From a checkpoint of a small transformer trained on Wikipedia.
Size: MLP 512 squared ReLU, vocabulary 2009.
Architecture: RMSNorm before each block, untied embeddings, normalized queries and keys, local attention windows, capped logits.
Training: a variant of Adam for these matrices, 88M tokens, 7522 steps.
Each number is 128 + 24 x the weight over its row's rms, rounded and kept within 0 to 255. Layers, rows and columns count from 0. The size above them is the row's rms in percent of the matrix's.

# layer 2 MLP up, 512x128, rms 0.2, rows 349-401, columns 0-63
size [117 104 102  95 100  99 103 100  99  99  28  97  95 102  93  92 121  93  93 100 112 114  34  97 101  88 104  91 100 102 109  97 103 100  91  78 111  33  98  97  95  96  94 100  88  99 116  89  98  94 102 120 104]
[[135  88 157 128 136 146 114 130 141  98 138 107 116 108 140 130 120  92 131 113 109 145 119 111 133 122 123 121 178 115 105 117 132 156 158 132 130 104 158 113  81 132 136 185  60 132 148  89 136 108 113 163 121 125 109 118  99 169  90  99  95 113 151 152]
 [151 139 140 123 149 166 109 144 131 134 146 162 140 112 198 121  96 112 116 120 106 155 126 164 114 143 133 129 148 157 115 161 106 139 114 146 125 127  84 131 111 158 131 105 127 113 140 145 103 136 113 112  89 115 129 119 156 131 111 159 107 142 136 162]
 [133 148 112 114 132 144 153 130 102 113 109 144 177  80 116 137  91 136 129 143 116 127 130 150  96 112 126  94 145 115 143 163 106  77  98 130 134 133  88 114  83 100 127 125  85 119 132 140 133 117 146  87 124 142 114 103 160 117 131 152 145  89 111 134]
 [168  82 140 119  95 111 131  98 113 115 146  96  98 112 123  91 106 142 125 157 170 129 112 109 118  97 100  98  93  86 134 110 175 164 159 146 136 120 134 104 133 108  97 171 144 137 134 123 145 144 133 148 146 154 111 110 103 158  94 112 181 134 112 128]
 [ 74 122 135 162 111 117 144 112 105 140 107 146 119 116 127 141 168  96 146 127  81 123  76 148 129 111 124 150 125  87 148 120 138  77 142 109 143 117 172 155 120 106 138 146 113 141 152 105 158 109 117 120 129 157 131 103 133  86 131 115 149 172 144 108]
 [134 161 102 122  98 113  94 121  94 155 168 126 185 122 168 142 142 132 129 117 129 165 139 168 107 131 118 102 141 133 150 102  89 140 116 128 116 128  94 111 115 133 108 129  73 123 127 147 119 147 140  95 134 133 103 149 150  83 145 127 111 134 167 128]
 [119 135 116 113  87 130  89 130 107 100 144 138 169 169 117 104  90 121 157 173 123 129 140 124  93  72  90 168 120 168 137 106  83 105 155 145 107 110 188 146 116 121 120 130 136 133 138 127 134 126  82 163 138 144 130 126 128 122 132 148 133 126 139 131]
 [144 155  97 122 165 111 142 111 100 143 162 174 155 138 115 120 106 133 110 123 114 112 155 165  65 134 109 130 110  95 163 101 105 136 126 113 152 115 133  94  92 147 108 159  91 106 119 112 109 112 111  98  97 151 139 137 189 119 151 110 112  79 174 123]
 [126 168 133 135 110 153 114 139 129 121 144  89 156 126 149 110 134 146 143 148  88 144 129 135  84  83 112 112 179 158 123  90 136 141 112 165 129 118 104 120  82 138  93 123 126 122 182 136 154 163  87 107  92 173 103 144 119 120 139 129 137 115 119 172]
 [163 103 148 119 107 138 119  92 127 110 142 110 134  65 162 140 119 113 136 171 147 125 144  97 126 128 125 117 173 141 163 154 116 153 128  89 131 124 109 162 132 120 124 138 150  94 137 137 134 131 123 102  78  94 131  94 156 141 124 140 154 137 154 148]
 [117 127 166 170 116 138 115 126 182 142 163 136 127 132 152 121  90  97 119 122  96 133 135 152 112 113 112 130 123 149 118  99 128 123 143 123 136  63 116 112  99 134 117 174 124  79 174 111  90 101 136 129 131 130  84 118 106 126  90 134 154 110 158 126]
 [107 118 120 164 110 117 155  89 114 113  99 153 156 124 157 117 124 107 107  98 128 101  99 130 148 117 144  95 148  98 106 134 143 140 102 130 162 119 118 162 129 138 119 170 142 120 101 108 156 103 124 150 140 160 137 130 140 102 124 152  77 151 175 114]
 [167 151 162 120 168 179  98 103  84 142 110 124 141 115 140 127 142 113 101 165 124 116 155 119 108 146  94 147 115 140 164 109 134 101 124 155 136 117 153  83  97 147 131 106  99  95 135 138 157 141  88 105  96  68 150 132 119 119 101 118 135 138 135  70]
 [130 130 157 138  98 165 123 107 154 117 121 138 107  84 154 135 116 101 130 130 156 140  54  93 143 128 137 181 107 127  98 143 145 148 171  98 123 124 116 130 134 117 141 120 153 141 162 152 146  78  79 140 116  97 150  64 137 160 114 155 143 124 115 131]
 [135 140 143 145 161 144 133 143 107 108  96 107 114 123 139 119 149 121 118 114 118 154  90 102  77 128 112 124 149  79 153 124 114 133 140 127 133 107 110 156  79 160  74 143 100 135 141  97 122 111 128 125 148 126 127 127 127 118 136 145  97 151 181 153]
 [137  85 137 143 145 139 124 130 120 123 144 150 153 115 113 133 132 123  74 127  95 125 105  99 149 128 120 158 115  92 104 108 151 135  93  93 139 106  69  90 127 102 128 165 110 109 181 127 120 119 134 118 109 137 144 121 147  76 116 158 119 107 106  85]
 [ 91 123 131 156 141 140 179 111 126 143 112 159 130 150 120 155 124 140 108 151 134 159 103 103 111  70 119 118 179 107 130 133 164 120 105  95 155  97 153 140 105 120 151 148 126  99 123 103 164  90  93 130 103 108 146 151 132 153 100 131  97 106 115 162]
 [133 106 112 153  74 148 141 109 136  94 147 145 140  92 196 131  94 120 154 121 143 102 140 119  95 128 147 123 144 116 172 157 126  91 119 104 150 132 101 105 130 125 111 116  95 144 123  89 161 113 130 110 109 136 151 112 193 161 126 112 185 101 118 112]
 [132 154 163 109 100 100 128 101 139 172 149 129 164 106 116 135 164 136 106 169 103 154 139 116 110 125  84 143 124 163 150 114 174 103 162 108  96 107 114 127  95 129 123 149 146 149 124 137 121 125  84 138 127 100 122 130 134 137 152 118 123 121  99 115]
 [116 137 134 147 103 142 124 147 115 157 145 149 137 103 155 116 116 133 111 154 131 136 133 171  85 116 119 158 127 148  93 133 160 131 101 165 105 117  99 165 122  99 119 130 143 116 140 148 107  86 165 121 115 127 104 101 102 131 121 144 106 164 149 131]
 [122 127 149 124 127  98 113 110 125 129 102 109  98 110 140 139 100 104 143 110  78  87 143 172 108 130  87  94 173 126  99 149 122  94 106 168 172 120 126 135 121 156 152 150 142 128 152  92 132 102 167 131 138 130 143 112 122 153 124 111 133  94 172 134]
 [129 117 127 154  94 121  93 137 113  85 111 139 169  81 127 117 102 110 132  91 124 147 112  99 121 183 121 150 179  92 127  93 139 113 161 132 152  94  92 142 104 115 142 137  96 121 157 134 128  78 139 150 110 129 146 140 135 149 137 125 110  81 166 157]
 [130 140 146 142 110 142 134 108 150 133 136 120 118  93 121  86  99  92 116 113 103  99 126 152 104 107  91 116 125 149 164 108 127 132 133 144 152  84 121 121  94 125  77 155 114 102 186 118  91  71 147 144 109 136 117 106 126  60 100 147 125 105 150 150]
 [136 101 138 134 137 163 123 126  95 134 136 125 102 119 149 107 131  99 138 138 101 116 111 133 128  93  99  86  83 154 137 157 145 127 108 154 135 126 144 132 119 136 116 148 172 135 156 129 138 118 138 151 112 123  93  74 120 105  96 130 131 162 125 126]
 [122 142 111 157 163 154 159 123 116 171  92 105 100 139 187  93  96 132 126 100 140 135 103 107 127  65 116 155 119 150 118 128 137 149 114 140 156 100 105 126 119 112 139 122 119 123 193 166 149 120 130 117  94 150 130  76 112 111 156 113 138 119 104 146]
 [117 177 115 144 173 114  95 163  88  94 119 159 132 152 136 141 159 144 104 128  59 142  76 155 120 119 132 149 139 110 108 115 143 112 183 146 149 125 116  93  99 137 124 117 115  93 120 103 103 126 111 146 100 127 154  80 110 151 149 177 113 134 164 125]
 [154 163 132 124 101 141 119  70 107 138 137 136  95 119 178 105  91  88 108  82 137 151 166 166 118 111 126  72 124 170 109 132 123 125 138 141 159 123 135 120 123 107 119 162 108 128 153  98 161 104 144 131 125  86 129  90 155 133 131 157 188 116 113 152]
 [167 132  93 146 163 171 121 132 123  65 181 106 122 166 137 138  93 128 102 120  80 138 110 159 114 147 114 125 119 121 127 128 121 113 111 152 174 119 123 106  82  96 105 109  96 126 149 159 108 141  81  96 120  99  93  95 140 122 157 166 138 109 111 125]
 [119 121 129 149  64 134 101 116 113 123 156 114 113  99 159 107 127  98 110  98 145 151  91 117 134 131  99 143 117 151 153 134 163 154 149 139  86  96 102 116 112 157 107 144 120 127 101 107 143 111  91 136 155 164 116 113 157 121 149  95 137 101  94  86]
 [138 150 191 132  93  85 101 164 159 128 137 118 117 128 130 122 127 123 100 132 114 154 106 103 138 104 116  94 120 142  76 144 161 160 131 140 106 132 143 117 121 134 139 140  93  99 136 121 157 130  84 134 109  95 141 104  96 126 109 110 137 117 153 162]
 [ 99 102 134 131 138 113 140 122 145 132 137 144 117  75 151 125 145 118 142 137 117 161 189 123 134 118 130 124 144 112 136 132 151  98 149 132  72 128 135 147 118 128 113 133 135 136 111 115 126 105 167 157 120 159  93 120 128  87 129 116 120  98 105 127]
 [134 191 152 129 151 121 148 117 114 153 140 161 129 128 148 134 112 109 117 161  92 151 129 141 118 149 111 101 134 179 172 150 134 104 167 148 144 120 136 107  81 129 142 143 130 112 120 120 162 142  93  89 154  99 136 123 146 135 161 121 161 110 140  84]
 [125  68 129 119 143 103 106 118 156 117 106 186  97 135 125 125  91 149 138  98 122 134 102 129 115 133 107 162 138 113 127 161 154 133 156 137 108 124 135 155 124 151  88  87 120 131 186  98 155 130 153 124 146 124  95 126  80 154 140 128 131  85 199 160]
 [142 131 129 114 123 116 172  96 122 115 118 139 119 158 151 140  95 123  83 136 115 162  86 142  91  77  96  65 132 116 105 162 109 157 139 118 144 123 128 103 111 124  99 158 128 131 121 157 151 123 140 130 169 150  83 133 109 121 144 128 122 103 113 136]
 [179 170  79 136 106  98 137 151 124 144 147 124 209 130 124 119 166 122 113 127  95 163  74 160 121 103 130 111 132 150 106 117 148 118 116  98  79 123 115 127  89 117 117 163 113 119 116 128 101 152 131 141 152 139 131 147  93  68 163 144 126 117  98 138]
 [106 103 159 213 151 125 128 130 101 159 145 103 119 112 131  85 118 110 130  94 159 164 149 128 107 138  72 123 154 121 137 146 103 128 103 109 140 111 162 162 122  86 103 168 102 129 104 118 143 112 101 132 151 104 138 125 184 109  92 160 156 115 143 118]
 [116 150 198 122 135 126  98 130  97 113 134 130 159  68 107 102 160  75 156 130 127 155 109 137 138 119 118 140 148 127 152 109 107 160 108 136 104 122 121 153 119 117 114 149  91 113 125 134 101 119 159 133 149 111 115 123 103 153 132 109 129 144 132 128]
 [127 112 131 161 118 155 120  65 110 126 128 128 121 125 168 109 113 113 105 119 119 199  96 131  96 122  92  99  93 118 128 123 128 114 154 131 157  89 104 109  87 127  91 136  89  83 124  89 100  89 188 122 141 102 127  83 101  88  90 159 125 121 129 112]
 [153 151 163 176 106 151  91  88 107 139 140 106 114 104 133 122  57 124 108 123 135 128  76 113 119 117 121 106 135 117 148 108  94 180 123 140 133 121 110 122 138 128 106 160 107 130 155 133 153 125  99 145 171  98  81 132 164 127  90 151 133 133 136 122]
 [175 141 168 138 137 161 114 153 163 123 155 178 117  84 124 118 137 149 103 139 114 137  93 136  96 115 103 178 148 114 123 124 129 106 156 129  70 118 101  95  72 142 131 129 121 124 140 161 136 133  90 107 125 103 156 135 105 123 155 146 147  99 122 129]
 [154 141 138 151 125 152 103 141 126  71 139 151 154 137 127 101 167 136 101 126 104 157  87 120 125 133 140 131 149 119 125 116 164  99 174 162 156 115 153  77  85 125 103 147  90 112 124 106 101 120  96 150 119 115 140 129 122 138 144 175 103 108 155 128]
 [127 132  99 105 131 117 102  89 108 132 173 140 155 108 146 121 156 131 137 158 110 139 132 124  98 150 136 111 111  88 136 149 175 101 122  71 165 119 164  84  98  80 120 113 134 138 144 113 125 125  87 127 137 124 119 147 127 137 160 111 136  78 138  93]
 [145 126 159 142 155 141 149 143 137  90 152 147 167 105 111 124 113 142 130  91 142 150 104 106 139 117 136 151 169 156 174 101 144 132 122 137 105 124  81 106  93 134 118 136 112 115  97 143 124 102  96 115 123 128 143 149 165 135 155 149  93  94 131 130]
 [159 128 165 164 154 128  92 118 122 121 163  99 105  94 135 137 115  74 157 153 151 120 124 124 133 132 126 108  81 143 114 147 140 164  91 137 116 101 143 109 114 104 116 160 158 133 116 103 121 148 126 100 161  94 110 139 133  99  75 122 157 128 109  72]
 [121 107 133 157 162 120 100 120 138 125 153 132 123 117 156 147 132 117 108 150  98  91 156 116 126 117 135  89 120  89 142 114 149  93 131 181 118 137 107 117 121 141 125 140 158 102 152 123  93 138 166 150 117  98  57 113 119 124 110 129  71 101 141 150]
 [122 174 161 153 114 143  94  99 101 161 109 125 152 117 139 139  69 111 109 128 147 107 142  97  90 117 115  79 134 174  97 155 137 129 118 137 112 123  83 120 118 131 122 143 121  82 124 136 127 117 130 109 143 105 142 101 159  83 145 169 107 109 107 123]
 [132 135 134 177 147 101 105 128 132 160  64 100 120 107 104 161 138 130 129  89 122 136 136 134 145  88 119 131 143 134 117 138 150 148 136 105 159 102 101 154 112 130 141 168  83 145 127 135 143 103 127 120 147  89 124 115 157 157 103 124  83 130 143 184]
 [154 181 128 110 161 164  76 147  61 146 120 104 142 163 118 151 120 135 136 164  97 154 149 152 109 148 107 130 117 144 144 155 136  92 145 134 141 122 160 116 106 106 129 114 117 132 179 162 137 151  97  92 131 135 141 107 105 168 157 174 144 113 151 129]
 [135 189 116 138 176 101  99 110 135 118 134  89 113  92 154 150 101 115 123 116 153 119 140 115 136 131 151 109 123 149 127 132 118 119 136 150 115 134 164  92 144  89 127 166  96 104 128  82 139 151 153  99 151 101 113 102 156 155 111 140 140 100 121  97]
 [ 83  98 159 140 100 124 124  64 166 153  82 122  92 106 169 115 138 106 122 113 157  97 142 145 140 146 135  99 123  96 113 109  98 111 139 133 144 119 121 129 149 164 121 110 158 119 126  99 145  79 105 154 146 101 138 112 141 134 106 130 174 121 123 102]
 [153 140 130 139 111 122  74 119 111 115 161 122 140 144 123 108 114 131 165 185  88 149 142 147  96 108 125 115 117 135 120  95 186 106  93 143 175 107 143 129  95  97 110 122 145 142  95 137 136 136 119 177 161  97 147 155  89 103 102 126 122 130 159 157]
 [115 114 127 192 138 147  95 149 154 116 106 121 159 115 150 101 108 140 150  91 112 104 108  92 141 115 124  86 168 108 172 160 105 144 169 110 137 122 146 138 127 115 124 164 122  91 120 115 107 140 130 139  95 129 108  96  91 135 104 129 113  73 129 110]
 [119 115  97 122 135 139 140 146 120 122 100  90 139 120 142 135 134  63 154  96 154 154 117 142 114 116 123 156 164 128 111 147 138 115 130 129 128 129 129 115 129  81 118 134 159 109 114  98 104  99 167 108  98 142 124 110 105 111  99 166 146 116 142 132]]
# layer 2 MLP down (transposed), 512x128, rms 0.196, rows 349-400, columns 0-63
size [108  98  97  95  92  98  96 100 103  90  24  96  92  93  95  91 115  93  97  94 109 115  32  95  97  91  96  95 102  97  95  98 102  98  93  75 104  34  95  96 100  97  92  98  89 100 113  92  99  94  96 111]
[[123 115 116 120 148 123 140 131  87 146  69 142 159  80 156 138 128 142 148  83 154  98 149  97 158 101 149 146 140  97 141 134 129 113 132 152 161 130 142 140 157 108 121 190 106 131 103 140 150 133 115 148 131  92 133  77 128 106 120 103 142  92 104 126]
 [106 135 125 123 146 110 152 129 128 105 168 140 112 143  84 161 156 129 142 104 138 113 113 155  82 175 121 116 155 130 159 140 106 102 161 143 105 141 127 118 150 176 152  97  93 128 141 128 138 144 150 180 124 125  93 128 107  86 106  91 145 114  80 117]
 [120 107 151 131 173 126 120 112 159 139 116 142 133 169 126 137 164  97 134 141 146 128 117 135 101 112 111 118 122 121 168 134  87 147 163 137  77 128 130 110 120 167 148 195  92 139 133 116 104  97 128 158 133 136 149 105 113 164 142  89 119 160  91  86]
 [136 143 135 151 109 123 144  80 170 117 162 103 127 102  83 144 137 154 142 130 137 154 132 134 157 138 115 150 133 107 159  84  91 118 174  99 121 108 183 108 139 125 136 125 139  94 125 145 105 112  95 143 125 150 117 109 131 136 116 103 162 131  81 137]
 [131 126 116 105 162 151 114 175  95 100 141 162 122 113 123 117 156 146 153 129  92 149 126 136 124 127 137 183 107 121 107 154 142 119 130 137  76 109  95 128 127 154  94 114 154 157 120 108  75 132 152 129 144 104 155 158  75 108 107 140 104 114 108 111]
 [125 141 120 123 136 134 142  87 167 101 104  89  80 131 135 130 150 171 118 121 109 151 130 177 128 143 108  73 156 152 156 101  95 103 120 116 120 122 173 119 137 105 141 119 107 135 150 164 118 137 142 140 183 123 135 100 132 106 119  85 133 116  90 154]
 [139 127  92  99 173 142 124 115 132 108  84 132 115  97 141 101 148 106 109 155 112 120 113 102 169 153 168 121 179 102 151 125 101 139 173 180 137 150 109 140 161 133 139 138 138 116 106  96 128 146 106 139 145 141 101 104 106 163 129 122 151 110 130 111]
 [122 123 129 177 172 134 130 107 167 102 106 115 152 143  74 131  81 164 149 150  98 129 127 115 183 131 156  75  91 127 115 152 108 109 120 115  85 173 134 133 156 145 119 166 113 129 127 151 103 104 127 133 129 101 110 112 101 114 138  94  86 142  73  86]
 [113 132 175 100 184 160 132 102 135 137 142 130 110  93 139 154 110 146 116 143 114  90 119 111 151 122 181 153 181 111 110 129 110 145 121 160 178 169 108 146 147  93 154 107 141 113 125 129 152  98 136 130 184 135 127 129  77 143 132  98 138 152 148 147]
 [183 134 161 130 102  84 156  79 118 127 146  90 123 120  85 172 137 128 142 126 124 151 156 139  87 148 137 111 139 125 133 126 108 147 163 126 107 144 110 119 143 158 110  81 114 152 121 122 105 108 119 149 126  83 145 109 133 124 106 105 135 130  74 126]
 [154 102 118 124 127 122 125 101 116 136 121  90 125 153 126 123 150 127 107 174 138 101 101 134 134 122  96 140 115 111 180 118 157 165  91 116  82 172  96  98 136 123 131 117 149 188 169 129 106 165 109 144 131 135 135 131 131 141  99 142 154  90 105 170]
 [147 123 138 172  94 116 156 121  92 106 117 124 132  99 145 142 177 135 183  89 109 158 141 158 134 160 133 121 104 143 119 161 148 124 156 159 116  81 118 146 142 149 111  95 138 113 142 149  79 120 139 121 164  73 102 119 129 138 160 111 143 126 101 169]
 [144 139 123 145 119 177 122  79 152  69 134 102  91 111 142 166 122 145 101 131 122 182 131 126 112 152 105 104 142 127 128  92  87  91 143 131 116  93 162 176 156 164 144 120 123  91 108 154 127 115 184 120 142  99 168 124 147 122  99 147 156 153 111 129]
 [111 122 124 107 114 136 116 124 168 100 143 133 163 145 110 160 137 144 155 131 129 153 101 150 105 148 121 105 107 148 135 126 115 128 151 148 108 118 143  96 106 138 122 126 112  89 133 195  87 123 161 112 135 129 104 133  89 169  76 115 109 104 136 118]
 [140 140 140 152 131 134 104  93 137 166 111 138 108 125 146 126 147 142 114 122 136 118 118 119 153 100 103 116 132 118 151  94  85 132  84 121 142 105 131 131 116 165 139  90 129  86 150 159  97 155 114 115 115  95 106  93 160  95 107 134 168 163  97 104]
 [146 103 115 147 146 166 160 105 143  94 160 153 114 132  93 166 125 136 170 116 114 157 122 126 151 116 166 123 128 134 139  97 107 118 123 121 108 123 163 126 160 134 130 114 159 134 121 151 130 130 115 125 141  99 108 144 117 157 137 148 112 142 109  85]
 [130 148 150  72 129 131 170 108 105 180 111 103 142 157 144 144 137 142 141 124 139 160 116 100 149 115 131 112 174 164 117 162 131 131  93 156 145 153 117 174 128 182 149 118  91 157 154 126 158 141 115 160  80 154 125 148 117 155 160  75 163 164  98 129]
 [130 100 137 162 124 121 175 102  86 115 179 123 110 134 130 159 122 134 171 137 113 170 139 141 141 126 142 155 164 132 142 118  98 117 121  94 135 125 156 147 135 119 183  71 101  80  86 170 113 137 117 128 162 106 116 132 143 141 115  74 137 167 131 145]
 [128 128 130  81 185 122 122 102 156 115 183 128 152 113 139 128 146 118 133 150 106 130 109 126 112 125 138 134 103 137 157 123  89 134 169  92 126 101 123 122 153 118 118  82 108 128 123 132  74 112  85 120 118 111 156 151 115  95 141 116 164 123  92 122]
 [142 123 162 128 141 132 115 137 116 100 167 108  97 135 158 144  97 144 107 129 121  97 136 106  86  90 146 149 178 169 128 141 158  88 121 151  99 105 129 102 152 125 128 145 124 146 106 164 116 125 161 103 116 134 129 107 115 148 113 100 149 103 103 164]
 [148 114 121 132  83 146  80 117  97 127  75 160 146 142 127 132 136 144  85 123 138 101 148 137 105 163 135 158 162 113 149 190 105 170  91 105 130 124 148  99 110 103 149 157 128 162 149 181 149 130 112 118 123 131 120 175 112 122 138 111 110 129 122 112]
 [129 115 143 142 108 137 153 165 135 160 104 110 134 142 161  90 162 140 133 158 163 127 164 174  92 126 140 130 117 156 119 119 133 153 118 148 119 110 115 134 139 109 113  83 144  80 129 111 122 182 131 124 169 123 157 106 100 131 119 174 123 125  73 138]
 [141  81 162 137 146 131 146 126 131  93 103 112 125 138 113 131 154 157 119 143 144 121 123 147 105 130 103  91 163 132 154 137 113 104 122 139 165 143 139  78 103 139 141 147 121 140 131 154 126 104 143 128 160 143 138 170 149 146 162  99  71 129 155 100]
 [160 137 111 126 105  91 136  85 166 121 114 102 147 103 103 131 129 126 162 135 141 167 127 134 162 160 135 101 142 113 169 146 117 104 122 116 117 155 165 115 151 166 119  81 102 168 136 116 127 105 137 146 137 105  91 115 141  88 145  83 141 130  93  79]
 [129 116 140 106 105 109  86 139 160 158 106 146 133 126 111 117 136  72 148 148 150 133 149 103 162 144 148 181 127 162 137 120 144 174 115 124 138 142 145 102 146 137 105  97 106 117 159 176 119 161 102 140 150 145 133 120 121  80 136 139 127 169 160 126]
 [119 126 134 160 101 120 147  72 160 113 104 114 155 106 102 148 110 119 112 158 144 114 114 160 170 115 138 103 128 124 146  94  83 129 144 131 141 166 130 128 166 111 152  83 111 146  96 145 129 102 169 132 187 121 141 115 138 147  99  95 137 119  95 157]
 [109 112 125 133 100 132 154 132 129 122 100  98  99  98 152 150 123 149 141 126 116 138 149  99 130 134 136 155 150 139 173 118 132 136  75 172 171 153 118 179 142 143 162 142  77 105  69 112 107 161 138 134 154 126 128 143  97 129 156 136 120 128 116 131]
 [184 135  82 176 174 157  95 134 150 108 106  97 115 152 166 120 126 127 114 114 134  89 137 124  90 140 130  96 158 158 158 148 108 145 148 120 109 137 167 112 162 149 156 122  94 147 133 169 126 109 124 132 118 102 163  76 127 124 105 102 109 109  99 116]
 [116  82 118 102 147 141 161 145 138 135  99  99  98 123 148 150 138  89 124 145 141 125  79  97 210 132 190 138 123 116 204 137 120 134 142 126 119 134 126  73 168  95 124 155 139 124 106  68 106 139 135 132 119 139 112 153 121 120 120 132 116 123 119 127]
 [114 121 153 155 112 129 156 138 174 111 101  64 102 138 102 159 130 139  97 110 101 158 139 129 146 143 140 121 114  76  91 160 149 115 123 159 144 129 160 137 172 150 151 142 154 135 111 135 122  94 100 113 161  77  81 172 115 162 110  82  96 134 131 108]
 [128 116  54 114 152 113 129 151 129 153 107 115 110  76 123 109 113 114 171 114 148 110 152  72  96 134 145 117 122  99 151 160 117 133 112 118  93 169 164 128 122 123 111 162 176 148 148 154 111 156 110 142 125 160 129 136 114 132 114 140 146 114 121 127]
 [104 174 142 144 162 175 152  94 144 144 168  79 115 154 115 150 164 140 151 122  93  73 138 145 147 130 123 103 107 138 135 155 153 133 146 100 123 119 180 143 111 117 109 129  86 114 102 159 106 125 113 150 137  87 105 125 127 167 151  86 127 155 107 111]
 [118 109 108 111 136 114 136 113 124 127  89 158 105 118  95 136 145 146 161 112 135 110 154 132 120 113 125 156 155 102 163 162 115 154 145 100 173 192 151 111 158 128 162 158 138 190 140 174 129 140 133 129 118 151 127 142  96 122 144 105 125 101 110  95]
 [119 154 118 164 121 120 119 111 176 107 123 137 126 116 139 130 102 124 113 116 132 170 123 153 127  73 159 103 171 142 122  82 111 150 122 152 155 108 154 174 147 158 147  99 128 136 132 120 129  89 137 158 179 139 120 127  91 136 110 116 134 130 125 107]
 [132 155 123 162 103 157 148  85 144 115 117 148  96 161 141 153 132 111 131 104 128  95 124 122 181 148 133 132 120 133 125 143 146 115 110 148 139  95 119 121 155 155 103  53  97 103  86 144  99 130 108 159 134 118  90 158 123 134 122 117 125 158 114 134]
 [101 113 131 113 193 172 151 172 106 141 108 127 107 126 112 111  96 142 123 125 133 144 132 122 162 127 164 144 127 135 156 123 104 112 146 162 124 163 124 124 165  96 132 143 109 107 127 134 148 150 129 118 150 142  88 138  79 126 119 171 116 110 123 115]
 [144  99 118 108 124 123 135 114 156 111 148  99 140 129 127 140 146 162 105 120 130 123 117 131 140 119 134 117 110 166 145 151 126 114 156 113 131 151 109 125 104 135  98 140 180 132 115 136 128 124  97 135 160 177 140  75 130  97 116  95 123 144  90 132]
 [113 108 124  87  83 127 133  96 141 112 124 128 133 188 132 128 133 143 121 120 132 151 105 126 101 190  96 113 174 123 131 152 146 142 161 142 153 175 152  87 130 112 109 117 110 129 119 194 161 134 124 141 125 114 133 180 160 142 107 122 116 105 124 140]
 [105 155 124 141  98  85 147 103 133  92 165 123 106 124 136 144 142 140 150 129 152 214 165 163 102 136 103 127  96 126 164 128 103 112 122 184 100  94 156 146 104 166 141 127 107 162  95  94  91 102 130 146 141 124 116 157 162 120 110 112 143 168 132 123]
 [165 153 125 152 137 125 110 143 148 163 145 163 170 108 146 139 147 132 130 135 152 104 129 146 137 166 154 126 133 111 115 153 114 114 171 173 133 133 117 136 161 138 118  94 113 134 122 112 108 158 130 194 161 144 140 139 149 122 130 140 176 129  99 141]
 [158 160 113 151 114 131 104  96 126 127 138 132 175 119 142 148 135 114 100 141 123  86  75 134 179 124 136 139 146 130 125  95 119 102 154 108 125 147 146 121 121 145 156  92 133 107 112 162 108 151 133 113 115 117 145 128 153 171 148 129 103 135 125 153]
 [119 134 105 127 160 103 158  90 164 115 139 113 124 115 167 174 131 150 153 113  96 112 119 157 147 136 102 135 114 163 145  74 131 109 155 120 154 113 166 145 113 149 146  99 105 105 134 151  77 103 106 153 132 134 143 116 132 119 163 124 113 179 140 113]
 [178 132 125 150 132 143 145  90 155 111  97 132 112  82 155 191 129 133 157 151 135 136 147 153 148 166 118 117 149 135 137 121 139  90 147 134 122 157 144 136 139 147 110 120  80 127 139 125  99 116 165 144 158 113 106 137 126 174 147 150  88 109  68 118]
 [172 129 131  75 152  99 141 132  84 122 171 103 174 141 138 184 109 136 159 115 160 133 107 137  95 141 116 127 156 111 154 110 108  75 132 104 144 130 138 112 134 153  80 142 117 100 138 158 137 149 153 144 144 106 107 107 129 112 129 128 151 158 111 138]
 [150 115 102 127 137 112 156 142 124 111  80 124  96 100 105 159 141  88  97 123 140 134 179 132 147 121 136 163 135 123 133 136  89 110  86 123 163 191 145 135 156 145  85 144 148 103 156 136  84 114 128 148 114 106 114 141 145 129 105 142 106 141 127  88]
 [116  87  93 167 106 146  87 104 158 150 118 105  88 109 169 140 126 124 138 144 143 154 137 158 138 145 141 139 134 122 114 113 108 162 138 131 171 183 140 175 182 143 147 139 106 151  93 147  99 125 160 117 155 133 108 137 139 122 145 117 155 146 116 131]
 [133 131 151  88 164 151 111 114 178 121 169 126 170 155 147 142 130 105 133 158 118 125 122 120 104 139 141 140 140 119 138 116 148 120 106 101  69 117 129 108 114 135 134 108 133 102 128  94 115 159 152 149 117 149 104  72 136 108 151 154  90 157 120 137]
 [127 120 114 187 113 147 132  98 171 146 117 135  76  92  82 153 115  95 117 147 142 133 166 152 130 122  89  89 146 119 154 116 104 119 155 169 129 100 147 125 136 154 140  88  72 123  97 156 107 129 136 149 155 158 140  98 163 118 115  99 142 126 123 128]
 [138 111 130 145  83  88 170 114 160  98 105 105  90 132 134 141 116 127 117 116  91 174 161 159 139 123  97 105 158 149 133 144  94 117 116 149 118  75 119 129 123 114 155 102  77 152  97 134 109 111 127 153 159  79  92 139 137 149 133  91 107 141 123 108]
 [133 133 102 130 122 141 143 105 144 130 158 141  87 121 116 166 131 145  80 154 107 143 140 143 196 138 103 131 135 101 155 105 111 148 119 152 102 161 154 103 195 101 134 100 107 104 102 155  73 173 145 109 156 112 107 125 119 140  95 122  99 130 134 110]
 [132 112 125 125  96 170 125 106 168 127 135 108 141 113 152 131 114 112 152 103 119 123 116 161 100 127 133 123 124 107 135 103 114 147 152 173 157 114 139  98 154 139 158  79 109 127 158 157 156 129 174 117 150 152 146 129 109  98 147 110 114 119 107  99]
 [125 141 179 124 151 121 162 143 104  92 110 110 154 139 141  75 126 124 161 129 166 113 104 143 184 159 115 117 142 122 142 175 103 151 165 114 115 131 107 155 141 138 154 154 101 142 184 124 159 173 160 142 111 153 161 129 107 140 156 121 113 133 110  63]]